config.yaml
n_layer: 10
d_model: 64
n_head: 2
n_kv_head: 2
head_dim: 32
d_mlp: 256
vocab_size: 8192
activation: "silu"
norm: "rmsnorm"
norm_place: "pre"
norm_eps: 1e-06
positions: "rope"
rope_base: 1020.0
rope_fraction: 0.5
qk_norm: true
attn_scale: 0.248
bias: "none"
tie_embeddings: false
parallel_block: false
extras: ["local attention windows", "gated attention", "value embeddings", "hashed n-gram embeddings", "a smear gate", "an embedding shortcut", "learned residual scales", "skips across layers", "capped logits"]
init: "uniform"
init_std_qkv: 0.0866
init_std_o: 0.0866
init_std_up: 0.0866
init_std_down: 0.0
optimizer: "adamw"
lr: 0.0067
lr_mult_up: 0.832
beta1: 0.9
beta2: 0.98
lr_head: 0.0106
grad_clip: 0.5
warmup_steps: 499
schedule: "wsd"
decay_fraction: 0.707
decay_shape: "sqrt"
final_lr_fraction: 0.1
batch_tokens: [16384, 32768, 49152]
seq_len: 1024
doc_mask: true
train_tokens: 99370000
steps: 3332
dataset: "wikipedia_en"
Each number is 50 + 10 x the weight over the matrix's rms, rounded and kept within 0 to 99. Layers, rows and columns count from 0.

# layer 7 MLP down, 64x256, rms 0.297, rows 0-50, columns 0-63
57 60 39 63 77 39 53 67 53 42 44 61 53 60 44 52 53 72 60 53 59 41 60 34 48 38 35 72 48 40 64 58 65 62 74 43 47 48 61 46 55 59 76 43 52 57 69 44 49 71 64 49 59 58 45 66 59 66 64 59 44 57 61 63
64 48 47 41 53 59 50 49 44 53 63 65 30 60 52 48 54 46 48 49 63 48 49 45 58 41 46 48 52 68 41 53 36 73 54 50 57 68 53 42 52 48 51 59 40 52 51 58 44 63 49 53 36 42 57 53 51 43 45 44 63 48 56 57
32 71 64 67 36 54 49 38 63 55 46 42 48 50 49 60 50 48 30 40 50 45 43 97 51 48 53 43 48 46 45 36 53 42 42 59 40 68 47 53 55 44 39 57 46 54 46 30 56 60 46 55 42 43 56 46 45 51 51 62 56 52 52 43
49 67 69 53 49 60 39 42 57 43 63 52 37 31 55 41 51 37 41 56 41 56 39 52 44 38 57 41 63 47 56 44 39 60 41 71 42 52 60 53 45 43 41 87 44 45 49 51 52 46 53 59 25 34 39 54 40 63 47 27 53 54 56 48
47 29 64 59 37 45 43 47 42 33 33 67 56 49 53 41 57 52 69 42 70 39 58 35 52 46 40 67 66 43 57 47 59 50 54 22 55 43 45 41 36 46 39 38 70 41 54 57 67 56 52 43 27 41 67 42 54 58 57 54 59 54 39 55
58 48 31 49 56 40 55 49 50 54 62 51 34 36 51 59 53 56 51 57 48 54 53 69 50 67 54 55 48 69 58 60 49 56 51 44 46 59 61 57 62 53 43 25 59 56 50 49 39 51 45 43 60 56 45 71 63 50 67 63 60 40 48 40
59 52 46 48 56 45 51 29 54 61 41 61 56 60 57 56 61 59 55 37 46 69 55 59 63 44 45 60 60 36 60 44 41 57 48 67 40 52 72 50 42 68 38 42 60 34 61 67 48 46 48 49 44 48 31 72 30 60 56 48 49 46 36 25
53 46 58 46 36 57 46 41 42 43 16 33 50 37 63 37 51 41 43 30 51 54 50 75 48 60 53 50 49 44 35 36 41 49 25 41 42 39 50 51 40 47 64 55 58 41 28 48 46 47 52 55 46 64 36 54 41 30 47 62 64 42 69 48
52 52 33 55 47 48 45 58 44 51 57 59 51 46 63 67 52 50 64 41 44 49 63 48 44 56 61 70 48 37 72 40 52 46 45 50 54 41 65 49 73 46 60 33 51 62 73 51 52 47 59 57 48 60 48 30 55 53 46 49 49 51 58 38
48 53 39 75 50 59 44 62 60 45 35 68 45 52 73 60 65 57 31 51 73 49 56 58 59 62 36 87 48 38 45 59 62 45 41 55 65 55 58 47 56 70 62 72 47 62 73 41 59 71 71 53 78 63 44 51 54 62 64 50 46 61 55 46
57 37 63 43 50 69 55 43 46 34 53 59 59 58 40 49 50 52 46 34 59 59 48 55 74 49 41 55 48 32 42 36 33 61 57 54 30 28 68 60 41 48 41 43 54 40 50 59 73 61 45 34 31 46 65 32 43 60 47 45 63 61 27 58
39 42 32 39 41 54 49 58 52 53 58 60 47 57 55 51 55 43 37 39 38 50 43 82 51 50 55 52 38 50 48 53 49 58 46 55 44 51 45 53 50 49 63 44 37 56 37 52 38 51 52 47 40 68 47 58 58 52 62 47 65 52 51 51
49 45 37 48 58 47 56 43 48 53 40 54 49 42 41 41 66 43 81 44 54 60 59 55 57 62 41 53 48 55 52 53 51 47 61 65 61 51 55 55 60 50 39 28 51 65 54 54 38 42 66 50 44 56 30 52 48 55 53 61 32 50 52 54
74 45 38 58 65 51 54 53 55 50 37 66 38 22 71 61 45 54 51 62 52 50 65 45 48 69 46 50 48 37 35 51 72 52 43 44 49 64 63 41 49 52 52 53 46 55 58 62 53 62 64 55 48 46 58 64 62 45 56 32 31 61 61 54
47 52 53 54 47 48 35 58 61 37 36 43 43 61 57 44 59 35 43 44 54 43 44 53 53 44 57 46 50 56 49 44 47 64 40 37 63 74 43 73 40 60 40 33 58 51 46 50 57 56 49 48 31 53 79 33 52 55 55 49 51 47 46 52
52 59 60 55 57 58 46 46 47 46 52 49 59 67 40 60 39 51 43 52 43 53 54 25 45 58 53 52 50 50 44 55 49 44 55 69 60 69 48 58 64 52 62 52 67 49 39 42 58 46 46 56 52 59 66 38 63 41 64 44 43 53 52 54
64 50 40 62 54 51 42 64 53 59 52 59 40 32 59 47 48 55 50 54 57 47 49 46 73 48 54 53 45 42 58 58 59 72 64 44 50 28 61 46 52 48 64 48 65 62 43 56 44 58 56 55 66 52 35 45 60 46 52 69 51 63 52 47
50 58 54 48 62 48 71 64 53 62 66 47 53 53 68 74 62 28 47 45 56 51 57 57 66 61 50 54 39 35 41 58 47 60 49 43 40 50 37 55 39 66 38 46 40 59 42 52 32 50 70 60 53 49 29 66 45 48 50 52 43 39 55 64
45 54 36 43 66 34 25 52 57 56 45 65 34 40 49 43 61 48 58 36 48 55 64 74 55 49 55 25 48 47 55 54 48 52 53 58 49 40 68 51 52 49 41 42 40 51 45 52 54 65 58 39 33 45 42 56 53 40 52 34 52 60 43 19
39 49 61 52 37 58 41 52 39 41 66 49 42 52 63 41 44 71 54 53 58 49 68 70 46 55 67 41 38 41 62 51 48 47 67 53 57 55 44 59 59 54 67 46 52 72 49 55 50 49 60 33 67 46 66 40 55 47 47 56 55 70 65 69
61 50 57 59 50 51 37 59 48 47 65 40 44 45 60 46 65 32 38 36 39 39 42 31 48 38 52 55 49 49 59 62 49 49 32 57 64 44 47 52 36 36 59 57 49 51 46 43 46 53 39 50 63 46 63 48 37 54 52 39 54 50 57 59
36 41 49 54 65 48 41 62 41 50 51 46 64 32 64 52 57 48 29 55 53 53 48 53 53 51 42 72 56 44 53 41 56 41 57 64 42 30 57 58 51 51 43 46 48 57 46 45 43 52 54 40 51 54 42 59 56 57 49 44 61 56 50 58
33 48 55 46 49 53 57 39 52 45 39 34 41 61 49 50 46 37 47 45 71 50 46 56 45 57 62 44 35 64 53 54 59 55 48 44 43 60 43 74 55 39 31 64 54 46 34 40 47 62 49 61 46 54 55 54 34 57 44 45 53 40 63 71
62 53 56 41 50 47 52 49 43 45 57 25 38 47 43 48 36 51 43 60 50 50 49 69 37 42 40 44 45 48 63 55 35 43 65 58 46 59 40 51 58 59 39 47 49 54 37 68 33 46 29 44 69 51 51 49 50 53 36 45 52 49 64 59
42 51 48 49 50 52 48 55 67 55 56 46 63 49 32 56 41 50 64 66 54 63 65 31 57 63 50 61 48 48 42 46 55 34 58 63 55 59 54 38 47 67 42 44 43 58 55 45 49 45 50 42 44 53 52 50 55 37 46 51 39 67 37 57
50 52 55 32 58 54 47 44 60 34 68 59 42 63 48 40 60 45 45 44 51 41 47 65 52 53 48 37 56 60 51 48 33 41 37 51 62 48 55 52 49 56 44 45 43 55 43 52 44 49 35 44 27 45 63 50 47 52 58 59 49 44 54 53
69 45 48 42 60 50 50 70 56 63 57 56 48 46 50 64 49 51 68 48 53 35 69 57 63 61 31 42 55 50 58 50 69 60 45 68 63 46 41 47 50 56 60 19 48 55 65 54 44 51 56 56 44 54 42 68 40 59 71 46 36 45 67 38
48 54 55 45 33 53 54 44 36 30 57 50 65 49 47 52 49 46 33 52 42 57 52 72 36 53 34 46 50 52 52 31 46 46 40 51 43 62 38 62 43 44 35 46 57 40 52 55 35 43 49 37 57 47 43 54 36 50 35 45 42 42 64 47
42 41 47 39 39 54 48 40 52 44 62 50 50 44 36 62 43 47 51 58 40 42 40 66 57 53 29 46 52 53 49 28 50 49 43 47 57 54 60 48 51 47 48 48 48 36 55 62 47 37 36 63 57 40 59 66 42 40 49 55 57 46 45 51
49 69 53 42 55 73 45 42 57 36 61 62 58 35 49 42 70 36 62 42 58 55 62 66 54 59 45 64 54 47 53 50 35 32 51 51 46 36 65 51 56 53 45 43 44 50 50 53 46 62 53 54 40 44 47 49 53 51 64 57 49 56 30 70
56 44 42 34 36 64 31 42 42 39 59 26 52 40 56 32 47 52 43 64 41 35 37 59 39 66 70 44 36 56 43 56 39 46 56 48 57 53 42 53 62 42 54 52 45 42 43 46 60 58 44 53 46 53 45 48 59 33 43 59 54 65 41 54
52 49 45 67 61 48 45 62 36 53 54 41 33 50 46 56 43 45 60 58 47 54 62 41 55 43 54 56 54 48 47 67 53 52 46 44 42 48 58 56 46 57 48 47 56 42 61 47 62 68 59 53 60 30 50 56 61 50 63 62 44 68 50 62
47 44 39 43 17 31 46 40 38 43 47 46 54 36 61 56 35 47 37 48 53 29 29 57 42 46 48 36 63 60 43 50 42 47 50 41 48 53 34 40 50 35 54 58 41 37 38 47 58 73 30 70 46 49 67 45 52 48 43 38 65 55 59 58
57 64 45 39 37 50 46 49 46 52 38 46 48 38 31 42 47 42 43 54 51 30 49 35 35 31 36 52 59 52 53 55 56 67 50 44 43 26 50 43 49 34 57 44 36 42 27 59 42 47 29 51 28 58 50 47 49 46 63 44 51 38 46 58
21 42 59 47 29 62 57 55 53 47 55 42 43 46 61 41 35 59 47 40 51 48 36 54 65 37 38 56 40 39 52 58 67 69 50 53 49 58 50 46 66 52 81 49 47 59 55 58 63 44 47 59 68 55 35 52 63 49 40 51 56 52 49 64
52 43 39 64 49 78 56 50 34 44 33 53 34 68 43 52 53 55 60 53 58 47 52 46 53 59 46 50 57 55 53 49 75 57 54 69 32 60 54 31 60 56 35 38 50 47 64 57 50 49 56 42 49 50 49 27 51 51 55 40 51 59 66 43
35 44 48 52 66 42 43 49 47 64 45 51 55 47 54 50 49 55 59 56 50 51 53 62 61 52 53 65 51 49 51 46 55 44 62 44 44 62 45 54 54 53 53 36 55 55 58 51 52 35 55 47 29 50 49 55 47 41 48 43 45 50 60 47
51 56 62 58 53 54 50 48 61 59 64 47 49 54 62 46 54 51 61 55 55 43 53 60 46 59 40 54 54 47 50 53 57 53 58 39 39 44 45 42 53 50 72 42 59 61 58 59 49 28 54 58 59 42 44 42 54 50 59 54 40 50 46 56
53 39 42 52 65 34 50 44 39 43 49 56 56 58 49 52 51 41 49 47 40 41 47 58 52 41 29 51 45 47 62 43 51 28 41 63 42 71 52 53 48 47 46 61 43 35 40 41 36 60 44 49 63 62 44 47 40 46 49 56 42 61 48 59
45 53 39 68 56 37 50 69 85 60 57 44 44 45 59 64 49 54 51 44 55 59 59 50 58 53 52 41 62 24 40 43 51 54 51 60 30 63 64 57 69 45 33 49 60 63 67 56 55 66 76 41 49 59 41 58 54 66 60 32 54 50 44 59
50 49 63 65 52 36 49 57 59 67 45 44 59 35 55 54 53 44 50 51 36 53 61 68 39 59 55 50 55 65 49 42 36 47 53 51 49 58 49 82 62 56 45 50 57 52 63 35 60 53 67 49 36 32 50 46 38 72 46 56 50 60 68 45
57 28 46 35 42 51 49 32 53 51 48 50 41 57 49 32 46 39 36 33 44 63 57 59 44 50 43 44 54 55 40 48 48 51 43 46 40 56 46 39 58 39 46 37 44 54 34 52 44 61 43 56 38 45 56 42 71 48 62 49 47 45 56 38
84 59 45 43 49 68 47 41 52 44 54 47 48 59 58 50 44 55 49 51 48 32 51 52 53 41 58 38 67 69 48 32 33 61 52 65 53 59 41 53 53 61 49 34 58 43 41 36 44 40 48 45 47 30 58 46 59 38 41 45 49 50 39 51
59 46 45 65 49 52 40 44 49 42 57 39 54 45 50 28 54 51 59 49 49 60 54 72 42 48 63 50 38 50 48 31 48 47 53 42 41 42 47 47 53 41 55 58 47 38 35 51 51 59 45 51 40 39 40 44 50 52 53 46 47 69 49 53
50 49 49 42 54 48 70 41 58 43 38 55 67 56 46 51 69 48 52 45 60 49 37 16 57 69 42 47 58 49 54 39 56 51 35 56 57 52 52 53 46 47 22 53 56 41 52 49 44 36 39 65 47 46 61 53 48 35 31 46 42 44 38 49
35 31 52 27 47 72 11 22 56 52 41 43 58 47 55 30 70 45 38 33 26 43 58 63 53 68 59 37 99 72 53 25 38 64 46 45 44 43 36 48 61 44 47 60 53 18 20 54 41 49 40 45 38 33 50 46 47 30 45 35 52 47 55 47
50 53 63 61 51 49 42 54 62 44 46 47 56 58 57 44 61 47 55 45 58 53 51 52 53 41 62 38 48 28 43 40 44 40 51 58 57 59 51 53 52 60 63 45 56 46 57 54 46 42 53 58 48 50 44 48 45 36 51 30 49 59 48 51
40 37 46 53 55 37 47 54 39 46 43 39 54 51 37 65 60 60 53 28 62 58 57 37 54 52 57 56 45 67 52 55 47 44 55 49 48 62 46 66 55 57 53 48 36 48 41 40 54 47 59 49 34 51 46 31 45 45 57 44 42 49 53 57
42 51 43 47 43 59 47 66 50 62 56 70 53 58 40 55 35 53 53 72 53 51 44 52 46 54 34 44 56 55 62 55 51 43 39 61 46 41 38 57 59 46 34 59 51 51 51 25 43 60 53 45 49 58 52 52 54 34 53 59 46 57 44 63
49 58 26 41 43 49 47 27 63 47 44 41 56 56 54 44 56 56 32 45 57 57 37 66 49 66 70 49 52 53 42 45 55 42 43 60 26 59 48 49 46 59 50 43 39 35 36 24 45 66 53 63 71 57 57 50 50 46 63 54 43 32 53 45
57 56 60 46 44 56 25 50 40 46 53 50 39 68 51 49 45 50 48 53 39 60 61 61 40 50 55 60 42 49 47 45 47 57 38 41 57 57 38 49 43 54 52 58 33 44 37 44 44 52 42 41 42 37 58 41 48 55 69 49 61 47 30 38